Weights of a small transformer language model.
Size: 12 layers, width 512, 8 heads of 64, MLP 2048 SwiGLU, vocabulary 11851, 88.5M parameters.
Architecture: rotary positions, no biases in attention or MLP, value embeddings, a smear gate.
Each number is 128 + 24 x the weight over the matrix's rms, rounded and kept within 0 to 255. Layers, rows and columns count from 0. Numbers have three digits each.

# v: layer 3 attention value, 512x512, rms 0.194, rows 137-189, columns 384-511
# o: layer 3 attention output (transposed), 512x512, rms 0.18, rows 137-188, columns 384-511
v137:133136105137117117145127129121099088103134171115103107145116124114123139108149137118131132157101142142103147147155097136151167107131133174096093165154133117116114115170107127151117131076102170076142134150096125107190125125159127075126122097172080122150175138121131079147108150119099112114136133124090169148149115130128103160128195161121146175119105118133107138133147122113098125121102
o137:149096143106165121080142183141173116149108165120138127152143131139148133141132119118205139150128142136125136122099167147130132106162144123105160092124154163117164110114111170095122157101122131132150129110159125104107069160128086190094144135108161135116161104139098125075128146123133099117170175096160156129102144088115120111135127091137143102107096109131183153175126066115156123103151
v138:167113122119125125112111138157121161088128120119167120108106145161120115111152101161123121115110121098109114149181128150148110153117133149124137088120124106156144121135139137107128132083103111142070144137143109098150170125118088097130112092131095098138115139157124131114126153136142137095112096148116124118143117120109099151103068094152136141163142153155131155169126130159104110192129
o138:136113149091133128127119149125124090134160113118131149152156130121139125171096143120113146141153146138084070135117146106142115074157161112157126148111118144158155092149129118124138146135144130148149099121116138145115132127128129164120150126099095137111116135084091140126125102131100072126118156088159136114113113122138116151175147123114146166134105096124148123124142112153131108132118
v139:135080114108125093139125130151157118129145151106142113096147151144136145130092138130152105131090121126110143139133109138133132111153133160107148151145145125097109146064127100141119125122088168160141117105136133118129091134131125120121115151139141128089126161120119167108120106169092113125118128105128076139101113148152116143150148089112111147109147110089154124114120117193123135146165
o139:131109156132125123110148172119101165132101090101165137119108150151109124132175124153137146113133160109118126112158105134138118133129154118115123142135156122096119160147126152105128114113137084124102146137118149108126202124149175110136138125125129137143150103103122112124109121191115131160099141140142137108131095082115125111128119152106108145102107124167121128135122124148140116132104
v140:158113120125100145102102157133121122101158132171110148168161122091119132154113131118154142129128146153119136147118140148159070116147124105157137110165140136131135153167120131109109148101126104085132146167118108163122132105121124116183119165132090141111134136131159114120137104132104137127112094125162140168117129142127109152139101114118160153097152088104079112164138105117146081134107
o140:113100121135167125142143085102166131138108136125138135124178099184137140117160126114136116101114148106120120132135084134104156146132113148156121146096110135119104164132137184141124121095134146130177170114099138136118126125131104144127157091166172134116081120118138131123150174109140107116094107131102120126107182130143144111126135137150120080131127119130106131134155122145118172130137
v141:091102117159100133140109129109036093148126105109136160142112156181162115128111136123117127113108160131140161144131122114146159132144121099098145107133096110118145139191106173155096119084124121137158123155118119111119101115129122136149113141121138111105146094133120134156113123121134155113145087117137128179137105144163137120135144112166127113102078121101150145120156122129143112144141
o141:150135137123148170136161199136167130105141141116127133117148125111143137103151099116121132135145143160143154165188134170131125136120130152130152137132118134123084120084108120125131114152109112130101121087160109114143175158140096086105139127104121135125132115142139153132115139136104147144143142146136120097060114100120131111102126137106125162108137139140128113097111149124166127140126
v142:137112113148088128160112177125125136108130109129107119086163113114142116139113116171130125114109135084123118152100109113138091092100131122154101138165129111093095155137108129116147123136132123127132140134143128121159135149138123128155116172145122106080151095088170148103116188129166079118121081144129137166081154143112148120133143118158149168082074147112109135115152117128102106147132
o142:139095147116141130136155127163153136136131129097161129147110133136168126117152153127092130110096117167096143141112141102148142137112117176107119108099119122120119121110147146130155150126143101154133056130138146104119142154128103111124145090120095176128131089105142155105116090139107126116125130159154097123128166160105116106068158146157145102161127160120124127108116131164104079115083
v143:106078123117118112135135112086080091147143148129114126091126105099152124142127102091092141101133115154119156133107113121133133106105153139136092195155160136103106154095120096122122165142156182133144125106133112127146110116131145110129063154156102127142145174117144098111119095131122140132125131137131124147100127133149173135125079128137137128132133117119120081164111147121125142116130
o143:076122140132118115148121084161100099142123145126167124156155096120161131143103169134126093145131102100105128108144121125149097102127134121091104111106142123118117146137128154146126130110125102122138164150114122097099133135148133127135156123120113174111140093142142150150126150158134167162121102111102145109127127135090091129107091149123137119138099162176119162117113124146132127142129
v144:122145161139151112145177133148155108096098084127108135138151150149097146098128150110102141106146136139130123140153101143114129121115112129153125146155160149124135088102118106137124126111154114100123132128135142123119111117141131135120079136150099120135128117151140142135087139114129123114139107133139124146118127090155117124145132129099149138128158138131126097120166156165124143128135
o144:143108137129121123124109105109142101136130147128118170122163090151150163167175116159155146161095139100143165120126134119128112112113073157159132108121116153112144119174129148106146119147117141151113084124128145142078163125100103129147145143151140119136147127116123116153144100162131144123144149165125157115127139144091179136109109120145156138136111141103178122132142099161110155115168
v145:119130128109067121112147147112104134106188152142115147119170091119121134212158152087100138120166160159065106128146185114142137148092135110149142135107108128090138103126116107139119138096116143092102150149159132124109150124161141137148107140112089097126125114155133117152095127135147138124143103160147124124191132120141095130111122090095135162157114150115159149180130156112085113095122
o145:106120093079168140190152125060128141150112144123135146122094163112116074146133105137155116140130116114114133092156120118108118144131130108117130111144143116182115188118103129117149108145123116164155099130091125128162094095145120115178155087140156134091118096105103142116138112129099107149118116115140129066083152116124140108157133142136162160144128134131177120079072122089184157161098
v146:135094126096132106145135156130058133133095111104092134119134138077109118121157106148122116099131124135134141175109110148155160085113117138125141149125153089111115159148141167115153118122112147133116094146154145101106126100130147101142149130130101108146148142112154118133112116160124143163110135135115189126114115137122130112141108131125128146122135118176103138160100153158124118121145
o146:124133114126134155161116087138138156139110121136172122085154139133166150167183161135134132126094132121164170135147142147156135164111119135104127111103141168132168145092134149123123124125101140115165119156114099120124100141148087104118096094131146146119131096121107061108112131135097145140168123104146073134116176124118111122121100110116116118156108146124102129141162110084175090071121
v147:151158138109123150097138149127134149156126134101128123118098127106158137147156128143153089163145135151103149153109158139096154143125093104138098140125149139078131128123079152124114132133103107128142136164159169160128110124113157127177152140182128053128164167168114115139142165122199107131187135167147116095169122146118149140137098127095114096124138156081103152112134179080116108166101
o147:158092121102154136151144129155111178125167094121159112118071107163058119111106116149126156119123140102093117114149153083096101169142109190137136095108106143132103089148158110142140118147136119130154120137118080166096116093121104129136096126118163130154158105071102142108155165138098134121109146130150176120117121096143131106100111151104153129139162105173156103143117102131137138170143
v148:138137136132180155086130147086134120142102122157130134092140131121126118136133125115139125119127105123113095092104125107076125135105114134152121127085117146120107122096113151146124134139136166185091144103165174087127080095133137120096184117106120122099137123138110135119113128151113156105103130085158117078093123091086090171114169111098139118108127110101119125115155118156133141120118
o148:116107119120107149134115103112127148110108108140133099115118149129117126158148197159168138133133139137129168145158153086159125095186100143148088132165140121128118135179082096085125120148164108128110112141157156109081157146165099150131109154145140135141128081135153119081103141135162144108106096143152182167140162124138144120153127163138137126134109201160159144127133123122117117137171
v149:143117096119181108133124097107136123114175131168119161110155135104095144167130122132139121164131138110141138174139131080145113095186129111126118154093172134123121146112122116123095133115130137098149129113146112158142127112104147115136096106091135091159147124161124126133119147135116106105132119142110133171130164108094127126126105161138120115154139104110123164131121152119154109087121
o149:112133150120121150146103105129130105120160140092153114144123151153149128109149143152113161132122119164084057129122114115129135121147115123131120118148132113125151135119149163143111112134146141099140135137128125138141139117153160153093159128122130128133134128162116141141126135132122146127109113122109143131118108127163146135146127104118157106102104131143128143118175162157118124117135
v150:190120142134132119189129131143109150134152132145156128152137130154126109124098156138130189109123130161126136136146140147079130134138148115166156119152116127089119122121148138134123100119119134142099137123091132119137097121133127117142110078137125096123118112147110120120137129146119186101126126155139154103118125083154121123149127095093121137146157118143119114134158119107099121168097
o150:094134129176129096121160105133122143135120145156125107113127114088088107145158100124102131139139121119104113107078104125158138165123095134106092146092161161148142173122144126144141138126115161145097153104132143105158127138102162152112145119112170125141119146137118144107131133126150082120134139110131125110120121101149138129152124098154150159136087104100138187116133091152160164171172
v151:093142137126151121128120120176150114141172127154135137127160122109177154140198112116129096148074108151112079082157128203158111147153138154113150146119117149183103117174074111183105112130071093110138105097104155103175167144106100111102111136157154115146143138153142099119098166111128135150142108118093113158189131152120115126096135138156109119113156119106155118096158076137168161141149
o151:134113138107122154115140147119154135150142110106136135100139149158097107092121150180112116112150134083153144129074146159099131099122140097146160157122080111120138092062126066100101135177126114114126134112174084125126149141116146164159101121123137129132096123139118180099130142124147096109046163139141121146071171101140117123154156133148145118129146099125149145145075185153122090097123
v152:117138143177105136096116185158101133125117090135158132130152097113131145124090157133143129157131163159104141139140145157117160142171116096096135121136120139127125123139107084117112120122161178125144139129102076122122141138134131102155132162089091150128151152118149109135117116136127069111147122121140161092151133124123123134139088105155099148158119107071133155135124142109110137131131
o152:122112139136103086097146143124106167163172134085106153108124098150118129109133106120129151116128162133131096111127068137120143120134135144151179129104111169120137129108121168121189148132128114132146125073118151153135097130133143109119130092139138109113094074095128116157162134101115067131107148128153113161094096164100120111106133109133118109156111109144152132131124120086114124135113
v153:117119125114142077075165170127088111079141145131157128088109146116106109152166116097127109114147119148141110114106181147135152143138173202114147145129105123086108136128101135118090127121127121141054168104125076098136131102157137156150119106129106106156119139140121134128131122185134155169161146119164136140171110143110120137111131139109125088078105095137124178094064155138127125128098
o153:144113155119117149136123094092100136130147105104157124104130108102120118125148151151123108141132116125088139096134116140147135163107140087094110131072147121148136134153140094131144142118101133123143121110154119161133121188139111133127107144135103110142120112121121176087160156177142125132103127128076130130100140089137150080128110145092178125143122158143155105117153100145107175117114
v154:133126127105139152136134138077124129148121133095139111140086143116152142098106117139118125106167133142111122152155125108153102156143096137105142144181146108151127105134111120101100165082084115095133158129154131111124117146122124158130124153083141133108092123146155129071116085149149107142143126117139110152130121134150115119102109117101156127155129147118139109130107097117118116119132
o154:116145139137175115128128175144131138127166141143123132143155112139127117137129130126112146116119113126130151110161086122087115137140140168101120087127114131126113140117117149140159131074110130172161163142117111135113135123121138090113114134124119119131100105109098136151142143139162134126127142120117123124105108111126114159126133123102136158123169157130124135140176147141095153149108
v155:166133111101121116122163117139151120177127127106125096107154125101121134109172112116113129092139101149134119142133160117095134142134083082121141119122144112119118125097142149072149149134125140106112131141137111129108072158137069114103117160134150120161104148113151146104131158095132121127145119142136135071159147129122150127092108154145131152147111133119112122116140119091113114140159
o155:080160160125125132168136140158123127087133138134122132146089130136119138174118169165171160121151158125160118103117108146156148098120134131130136095132127120191117124131120142140142140157133133123157138099121107140127150144117149144126146152121142156080155099157156108145076146113067099158123146122116135163136139124157121121149104084106127110146145128130112160095076094112154109157098
v156:151107131119138128128143162134109123145122128108144107153091094124142109146128120125143146113165120172105134139132119113153118117161121142130141105122111151136125126142096108149145143093127141155135140118121140095114097112140153128119091121129113144151112141123113130188142118131113136144123125126121080130107141109092114138143129152167151100154129154125125137130095138147183090104143
o156:120161132074128112149128082095118139131106092156134130091122146138106126155156155165108089126132120125129117161139114108120110148143167141146118137113123129126130122138105081110104089109123134117123151080112160090158168164153065107128107130125155105155154137110118152130134148131113112116115129144086132131120140121139132093107090137107158162161141103167133119170165087119142161157116
v157:178070109124164153157129099103107087173121183140129138109106103128150159145152135118102125147147149138116129120114133156140132131171157139155117105135174117156118170115134134125149105116101119142093077094085130132123170128123157135161145152081136140123140157118098107106099112119126069144121160127132143152140183146131161135052106120142113144151129124145148104135119160099138135127118
o157:095134180145091103118119126163158122137137127095135130139148106158104169204066137118109116128148101118148106093171132122119163109138112115143131122155074162116119166120124123130093161135151158122124142115136083130097082135158115137085143144128126147139126140148156164154127145135176133171137153116141151159160073126110098146119157131089109146108140135166092138082122130117102138124096
v158:134145125094153103161115164153122115148147118135147121148136135123138132137112188138176138152080130131094111138107128170133125100127174174110117124175147147131105133127079145109103124133126143153132163125141105141158131136167120155117091137109138131157126125134123085094148131113114143143139130115133101192154147075126113143156143128105135121151140131115114151111128090140161138135164
o158:099098119110155145101108173130144094135140116109150104096137149083134096074148126126125135120112117119126138105141121138163159081124132156138112124142110114107121120144147124115138140124116138104174109103165154072142101122112142124120113139148122119093117124132129112141114153165089126118079167141156169121118094141179126111124165134091124121135085132148175076113115144129136138117107
v159:144160118124096128084122124134087119089121105129147123119132136155144120137150119137109104136159151143136152145141145166126139129149175161110124127125118141137126093169130141163134151105121113135134139127138128133120101129092153109140142145136108107127171106096144099172164108099145150085140108098138160131133113112154123126092156128114189144182126151111128137122151160114140131173150
o159:162094131154116148145147108150164114152158138095109119158087093162104127136112124156128137139122098098142089138138132155109163176134105114117110148149120124129134135128088109083096144124094170083136141145115127127124145132138116141142167139095143112090134137126090132093134203138134121165104171113133120130133102143143110153145114133149105103117098092173141158137096130100152099120131
v160:120128105108091128130117148157143152110122142159156163118163110112138127148130135148184155162184172064122120167144129108123143128113126150097104134110164180135081145142113111145150114117098104085090148128117135117125126149136090101126182138147112117131087105131149110118132167163179120096156107124113082088182135164159081098139142117126136105120109113124121140130135080117108125149157
o160:206130130117157143137104096146136128123142139131117152135136143142087110126124141135112055124144150125145132129181086155108140137126163138119123128163132126090169069093084163120132155095106206146148157132136116163152138101114157162127091101140116129114147103147146085149116125117099116126145140124134147137115124142151143172120128096148097139126118155076139152123138096142186146082111
v161:147130141101078076123114146138090097152166140137140129124145141105163062155130116141131136095096116144137145127120129132114086129091099091133126102085117100152120127115172151147167118107173143132109157106118096118136166137119140167119149112112080131115102121132125128121108097133130148123107107119115099127152123149131137086130167129104116136125159150146123121138155102131116096140131
o161:143120139124149106169131117152142149108122122142127142130113137090137116179105154139101108155151129127179091139078139135147125149138153127125138168092146103109108120128121110114135138154129127136138155148149135144116091130129142117132102159105137125137153119133134105089143106116128122135137143130146149119134091121121096163106108122092158122120168113128116149100096142144143133129118
v162:157129125134126148117114136124098118139156152126131138114131143113157159123108128099138138086147122137124146106187147161145136135142128128103122123139155106121118103139104124131137099125145125122188092129127120101103133121110163124103099134144136146129129096106102135139163120133102158108109152122119119158142079147129162115080095165151114154160104109110116133103122126128142096138079
o162:117154138167120126140095121119129160136103096119157114114113074152120112094184139150125101131060094128122143113095107103092132138152145111169147114153116131088118129106115144134109123098145132132100103102156093107163086130113115138168134107127157146136116141142141135147096144148119151096107091098134116136107114129117108115152133173138181141173149179168141088131092157129110142121156
v163:127108144143126107132131135119139116138142134128130084115122124117149116151092143114156152128112134117123121115099116090136132103109154167171152139128112112153117123081114131110136123129062133127115115132086104159113106088107126094110160104110181198111138095162129122141121106112116127131129139154108113135128129155148110119164067118162133096148102131109117118120128080166104129130084
o163:107126100144166118133148154142090158112136129128163163162130157127160127121164139150143125118170123116109124123163118142115145104098116111126136141118171118162140141118119157166168132130159147090113121128148106130105179116137128122135116134114117117081130111113115095150123136082086125092083098152127141158127120110118176093124121167114139106109105156122127131114125195127124117124116
v164:138157100203117124152159103117126135129168121126123133120137153100102159135154104128122106143156115134110145150108107124165139152104148143176128139156128105126144119156107143130136181152139146118132107152148131136134134116152168113125123098112141106138147176112110118134125129130165133070126144102157146161141125094109144141075151147122159133103120106118140156109131105104120133137148
o164:144113126156138137087129151139166120119080143135122149105103123155114103135164144150143157126160111102115126111141107116114133128143125130076112089134129193093124093097139128124116129132131122143132142143128122110128127129121134169131127121166145129093131104141113137150150158164127145144128119138119121117090160157154082144107126111075089139121120150179143129172112123114134109137085
v165:137123116144128148123145120132136117121141112102154119114143085136171106133133168144118121126145134108115100154114093129101147116151141113132133146104159136137132098148110099121103134130139191129134119099153128186089121104149099169126135146143123127106119137148130113113119096129159177142136121102141156160160150157052099142125123114143140151159127106141144091066108151130130170143123
o165:119121144131103143121124118131104109122152152092160106149122152160107176122121125152156122135128150136175162136124160148100135091147076138097135112133109128099135144141101130144089147120120116146100114108129100123131148123127128159143123137131153110137148125140143152135150122140073108139126107114122145137118110124151130129111082170129107095104118105171140142107101150127129107145127
v166:138131075110119130148162108102155113130166145074070140111120131121131109137150108142126093140109119162170143123061170136116158130105122106109108147124157154122119116133127137144135156140101145115124097141108117144102137141140127080157156110160129076145149145121113111120139179133117103099147123130126147123150133120094125111142108097149120116144160126124146170134130105199145084108104
o166:098156122120157137163132164154097163101172100127158132153122115135132095128137120148125169077166164109140161125144118146135135105160126082124109108145141151162161103105140105108135105174188121142165149134159092102113095104147143153130094152118114108138169100129133150114147099154108128131131133110156141122102126118099101129152122143124131136160142118161151137124122140116148133127126
v167:177122131080077121135113138146076144156160148161098118152135123126083118065117125131127129133106139172117100098123130128108132139066148111121125102128191144120134094141144142089139135155143153097116138136093121118156112183133119115122103127128113138086116100137127137127144119130109117153122122158130162134112098110159184132141098110113129150140149160138098116158127104112133126106133
o167:157121155168141120156145138127150102113115132120144150153126127110148154115142146129134139154098124107185170122137130183177139126108097136117071144125174151127145100151114161151118171117107126132105096119142094110124093119124123122146106124106149142132152125102130107092120116119130134120141179120118150158163123120131148119108158109159117129124130143117131100163160106141110136149138
v168:138156132136086133152119116088162069147117109114155149137122126124116148132100133152105161103112137161146136166145121168093103148133120118125144140133089111178124102118142129206133134183128172153085110126131125148179121107124109089125136127087127117137111128153176143138128107131111154158118142146134133152137158139110135138123112133125151135146135120129085136110138119158153136134117
o168:113119130114116119146140130168171154100130166138125146137182139103221121137124108073130098121119156110067148126088119122178099126141131136122118110133149128156119126088096097117149144132180083122146134092129189100127125136108151141117120134134163130130115151088136118095102140098121100151124132132091131143125114124125120137124131120126127120084094135152142149157125133113145118147138
v169:132145124117146153096125110162131163195140159128124155121137120128102146141149153177143154165091119150123122102147130123132156125158137111122080143136112122091118150151141117132134158125127123105146173145086149155145109127144169129115122094151143138123167118133153117135101112131087125136115099138143108111130117144109139153189095131118158111134122106144123088118099102152131125123132
o169:142155149128162098109139135111111161100136156132118114113083148122136123115124111139151158125153134125075102129074108149139120097158158182106136116130165129144096089094141128126114152147127145099153145130109135136088174166142107152105133139140166097122092096112109145151151195142138131113175161124148129104123100119171121079102138118134139113098112129123104159125145110105124119136105
v170:119127074085114102149149148113164144054140196142106117127136145135101136135155115132175148126148133123150136133155121113141140110140156198129134204078128151085117134103128119138124115177133121120102090126158142129151129068110120109105148111096110126129097120129154116117183140136105133131113145190128165173164112154104099166135121119122117114197124107110085080104147075115117153154131
o170:121115123146174097123089121139128116143147127133153139129130121114115101125138134174127080172141127141070146110107172157099158144138150116122123125103148117126148108112090173135183148124153164123149121093119144135096113181148146131116139108163133129108103161111069061124121128132093130094137117138105135112123144120160143111166125098106168120100125149154168141123142112146088108143134
v171:101149092124111138166180135137156108102128102110137105083086090121162106133138120158124135094118125105133152109139136111140088115135114142083118110104133126132126123113155153109120131113107101155086149117107128140113077122119104121121155125129109104114104127133211135126109139156151124143150091192101138145170144123062174115117114155143123152124142106115145113111141144153104109132121
o171:117130155102149113156153137102111148139139136117154147128113161145106095075125131095115084167105093105127143135106123103140119145137111104150157139171134133140122137095149147130157092128144110111156130137177128181136188102062132114114106131108110150136089186123079140114142111140120136127158121099145134083132109116154110144093101137118128136154079108143098115116109113141118125149144
v172:143133129124134126122114117159122110123139119123163148116126171130142136106180133145131106137159143133129153128122142116114117125131083137098136127089175130134127166145165128155110111139113147121096139135123165144106120142130167125086152125119158121119118125141135159103132119109099144117101135125120102121145107141126134171142128102130112135122132138231113196167128098115165085145136
o172:131138139135130116128065112083163104165155118123107124135124158112118106114101149118120147151112126122114081141135053110152112142106166146159121141119127121117120096132142128149146115130154146131134080147157116120145118162139115121131143137113126124130159105139106135129121124126154110103114122126097124120092131130145109077148103158111156090156186140117131139112154156130120147129158
v173:103114163142141162129102131152122145143124147119179124158132119150116165154113127131145134099149111104162105103114118104110143085149106131118150185116104117125171122129118117160145099106138122145122110145134140161115153121140140160122138130121124115142086098154143132134129134100133107136144091115104117123156130116128111107115140159119120128121094136133131132144102127152136125124095
o173:126129130130129167100099117095119119129132136160184120121170104120115138136084125108117101137088154143118147113152123145115117151098141101107161106116132080143088120081102110137100144118138097135114122121090089114137118113115140135136140114139172122143096111110126113119112186094129089095140116125106154127132137115147139148134109099121166145146135130085158152113069131145153134142149
v174:097131184110086124132109129154148157102135110188129112080134171136142143113117131107116121121143072111152135135097191088123135134122127136102131130099139153118139129099171155158123137150120135148105165123151145138137125108131167141188148108106109109107127142112149145158123110106160162130084132120111149115096127160111126081092169133119124102122089155166140151112103138117162100129125
o174:157133138125137091148085111119124105153156171140135158131107061148095131130120127127128120141148114115147114190111137138137124171118110155139098120137130080162109151121116103105106152158123127131122102156134198120081081085142117118079092141103107155129134135126154158115154160131147129145137131123101124106115127132115125129181120142153133108130142122085111122128136147127099130131149
v175:132116090135120125116127146106125167070143137151123137142096099137137104143142115106125121153114093111128131099131135120155145167150121152146135110145119108150166107103152103089121122115143114170166097137148057163125109145125124104120112138124135103133137117148119104137175132096147140121160136094115129137112121125123154159094141081093167110121116100143128138133147107150092129133150
o175:119078137133142122139104121147145115181096122095119116107123119157178132100103140135135149138089139102086116146107169147134105125146070124116119102118136152109113132118173139132106130088151132149123126133117140100136157089108077169145125123151128108120109099143190144123131120119108134104114138174126122135103096142151125142086108126173139119098133115126083108093176109068116154126110
v176:134139154138117132154143152143112132139115121145142097123089151158161120165166128137148120093102121127135120125143087161080174161128104163080164171101092123173113106096142127139091093108138126160154118100088130123116123125105133118133102151134097149174164113104122134151128141128146082087151124123081137127149132203147159166139127153148132124135107112132190117120115101123145122146145
o176:106130116129142137136090124101126148104149187116158150152113102166137127131089106133142133140146128163093111111138144130148136128127142107112125133152150125116118129121102093146151164125179115124117115146160093141150134118140116120180166111125135114134127111135123133113104159118095102113084099093164086158162116131141101120066149103117126171094142125124131069097098125090124142096072
v177:136078118119149142098128102121128101158125146125138118156185135108104122107102147159129156157083131136107127120094131101119157167060162103142118100071125113118122134129136131140122120138124112173155112112119146116135115104125151091099127113118125132140105108155115149088128177106098132131126139158129119146094109168111141126149085133163175134126120125137119089124158117128140100142128
o177:125150160153100153168130145152137144132102119088148146139136129111164108152115158147106117116143136162156138134151107168140114120134138147131119120162138152145157127149098139118123124144131121108112137136119086131118093176112082126152131155113153115159119156135147108093086139132122110152147137105121127124132109109128126143150113161092117147131109138076148119125131182132149169120159
v178:107129114094150115151124129105136114115132173123140105132118097104080147132138153157131130132100150149109134164159106065153135126144170126135108122136130154199135094153116126105135139160080134133109145099119102124103087095108120126145129139156100117123094148151104127107129074126139124122119132133122123190120115144119166110110126102115111143109159134096106093119188108138109134112095
o178:152115129135128124133116140164167117099123146083142140190153146145148117138130118093163101136136109080154156147108150135126122099140139142143139122156160163097122116141180147189119146136151094146172140132130111113112136147091134160143117112153119142122110129108110155111126113113117174124120139107124142113146091096122132162111146123093130137077112123142145172159115143168093127122127
v179:133173148124183109160142140081152140147113118130168147149094114098096125116099104104153135141091108136146143123170165145157114110142142138125068134141141122127095101100175085146145119139122111120164097096106133141176123126143124133166115132102098095130097132175145114146142127121129145127101125124127107130111163117113116128154118162107136123163129171155158142112125178122139145143104
o179:108122113140077140123096140160110100130108090109094115138142083141145156140101153137149097128107111103109152114110164104149159144113111151137113115133121156105121091155149119143100108132138092132127118149112150107117141115129129145116121166089083092150131154105138142144088160134126118107168104143122131118143109110148110135065156111142102119126101166117115106126117120115105123147158
v180:139127164127136122121137167159105150076172150121136147147116130134135131194148154125118099134106118139140153129154140105122095153090132141117127119107141145147132141147092166105104121150173149108128148075143121115158140128153143131155110129112156125123140080111156108136167104124108136151110117174164147127167127119133147121117093114123167142110092161117118150130138109134089131120138
o180:115093094156142101118132140101131142123116107109137114108112149163128137152123112146146161147099123140149118171121134144143133137164130136115118140148143111119153119132154100111091125117123131090126068161113151094114146131129133125135107140140161168087143126130108160128090123134119133116132119124106122138126154126191103163132146104151149135104140126107126125126095120110146114152106
v181:103136115161075084125119117119153120146152083164092129095162099118113131113131076101124167140132119132100085160064143139125091071114139115098095164141099105134147111114087130135167146109140126115129173124097118151114170122102143125150127073121120129129130112124076070144083152103129117142140139086141106157158098107165129137135100121141133141129106104140104143145158092129139078108113
o181:114133137112092123140158132120085117173109155120178147153152159070176113117159103123117123123117118150130105097148115144135135114128138146130133107117110141133141112117132116115107112151138109156154112097131131113134143143141126125138117131103095180100110078130130132091128117124124108111133137134150190143050132134107163126144142134116130132161138136128151143128109138141150119152150
v182:092142127103145181124120113130130104163147125101120110130125144149122149130103118150123146092109137092153099126146156111136128115144122115174134075089115135158156131128140103135109119142107121104142132114161131105126138125101159173109122161073152089141117119117102134110124143121113107117148131114130134125167125128137110121118110096129144099117158086141123107103120145143097145144144
o182:153154114117114140142156130143139127135138128170126133115119161108112088121126106134136121166156131128117123128127125126122151101170165159092158129186127165156092121100115095136166119100141112128104152150133093141156098122136107098124127135110114105100136151142143114151101109122137160182110106126151135153131103146161124109109145096105144167123119101135164155157165120138119120138109
v183:120153148128167125104150123092130115060107168136113158164154099147144191120153181148168153159158104101114136160128116150132118131134123131124109105122162101134156118104114124155116139135125092090181183069089091155127097117129113130126171124113130197083122141104135143111124130140129134122132111136161145123188124110122148098125149123128126114115138116137106158103140088143109097139119
o183:147116133128102154149085126116065127118119134149124085139117141154108128105123090132119118132144154134135108138070094101106105132163111133128156150145154136132123112098133154097105119114140161102119137181131154136121150171142184126156119164136123140141105209167145154149159180095120102122143137159120124141104142152132158181127155087160187134143147134133132142141133123138098129121182
v184:077136136104113116107114121122117123150109157162130102141136174183153083134116125126106138170117108142148098121130127172124133139161121139102150170148136157135115144159142128119139130126111103122111128156103119120115108098124116110128140115100114135133142142135070179149119126145103063135104131129131143113125133115115126137162128144135113120147123147159155130166108156120153158162163
o184:175089120113125151137185143136106151106147125127110132118138098127142113153089082082138123117124128137110120069182127149122154133109132111126141120142136111133171139118100134170132111120145133119138122125139133134142114130153126139122139132150144123106146132119160059138138151122144104142132133115145149145140150121134126143094074094134130133138124114130112126112154127115065116083106
v185:151113135144115148104080102111173129114133156175112132141111115106139126121126119141105145100125108117130141117121164089119122098165142080116157150134133147150126154112139116071122127133141131134140101082117126123137145136101114104147121144164114114100130125077085129152119118160141174170160147168127144115148119121099147117136099122145118098132135104115120137132166133127168164145146
o185:127106105165099136130092163129131127116121091116110091186144164110100105116133108105147109213153138125132115110156129112159118115118100142142120112128100105055135138149142139134121106151138159120165118156153135093083094111130130149130129115149123120157096140141119126118094098126098109128084114132116097123165110119095148111108147158124112137129154147100125143081128157145163078099136
v186:165128150101101120152086130120112127120139140141152134140106118138120105144076157161154132115163132147133157106133078117106120150079097128097172142121113071084142113153108107096137106134121117179173112131111078099156100101121123114101115127144123123124102159125116154126124126123168166121139114115103126120135121120111115151148095131107126165135110107124144082136146155122069097151065
o186:166149126159167110118190164145102132120108137121121117128109140113150149115132102140117104172122123140166139119129132126124128128148126127144116079124132127157104150145108103182164187087122131115111113143144131133155145157097115168143150137125171160138133119127142151133124106147113119142176144169121108073122113102118077103076087143106144111105124144128132148103180107158187150116141
v187:104123145110152130137087123153135107140123134108140092096132162123112109126129123117073122115119150140173111151131132130101109128145142155103090116099116110116148086150130144130127089122102130156081119127119106137160138140130105120154088094138125098118138159103100133098133121119136163130142159122147113112141136122119145122181160122105149113138108130149130109147128128168158143165126
o187:136122099134122115113101097129120160139162117151184154092125112110122116133103143159132110128105107122125121089103150151178122112164148121146106069139114147127095159113114106151142156156083131135126134139106154127184148116161133125155097133117104135133126144115129136096098153141075149145148149137115178148134161108142093106110103112129118086090140166095083161124094155149130084157133
v188:158121154114100144117138129130144139134078113162136109151145098112136135130121122132122118131127118152141139113125125148129121130096132105147114144145152089153126127090147134113135145139123111108160128131127128117117107128105160117137123125123123105134128138185104129111132096116150154124149155097105122105081120129142128143125125157130137102157159099133132100107128097116103143135092
o188:138141130148172147106123111158142131145126117149126143154094140061132110140126124105146151090104121097131126110107166147124150146123108105106166131114103129115118088155154162151084118127141197132101121176113131150154145102102150141132154122115166102139150133103122096169092160106116143123137132131142110098164134106115096146142169128121099107154121140162143123148140132160141121106151
v189:126159180133137131120154105129148123143115160142136120187115107153125132138113126119150194114104108124104127148102110121152145167128079117097137148155091134122131110128122090114142149119118122115192167126128109132092085079124176109136123139149108145147101164112152111148140085108140172105124106122130129132109141131118114159097100174115154130147122126182150119129097143110111146104115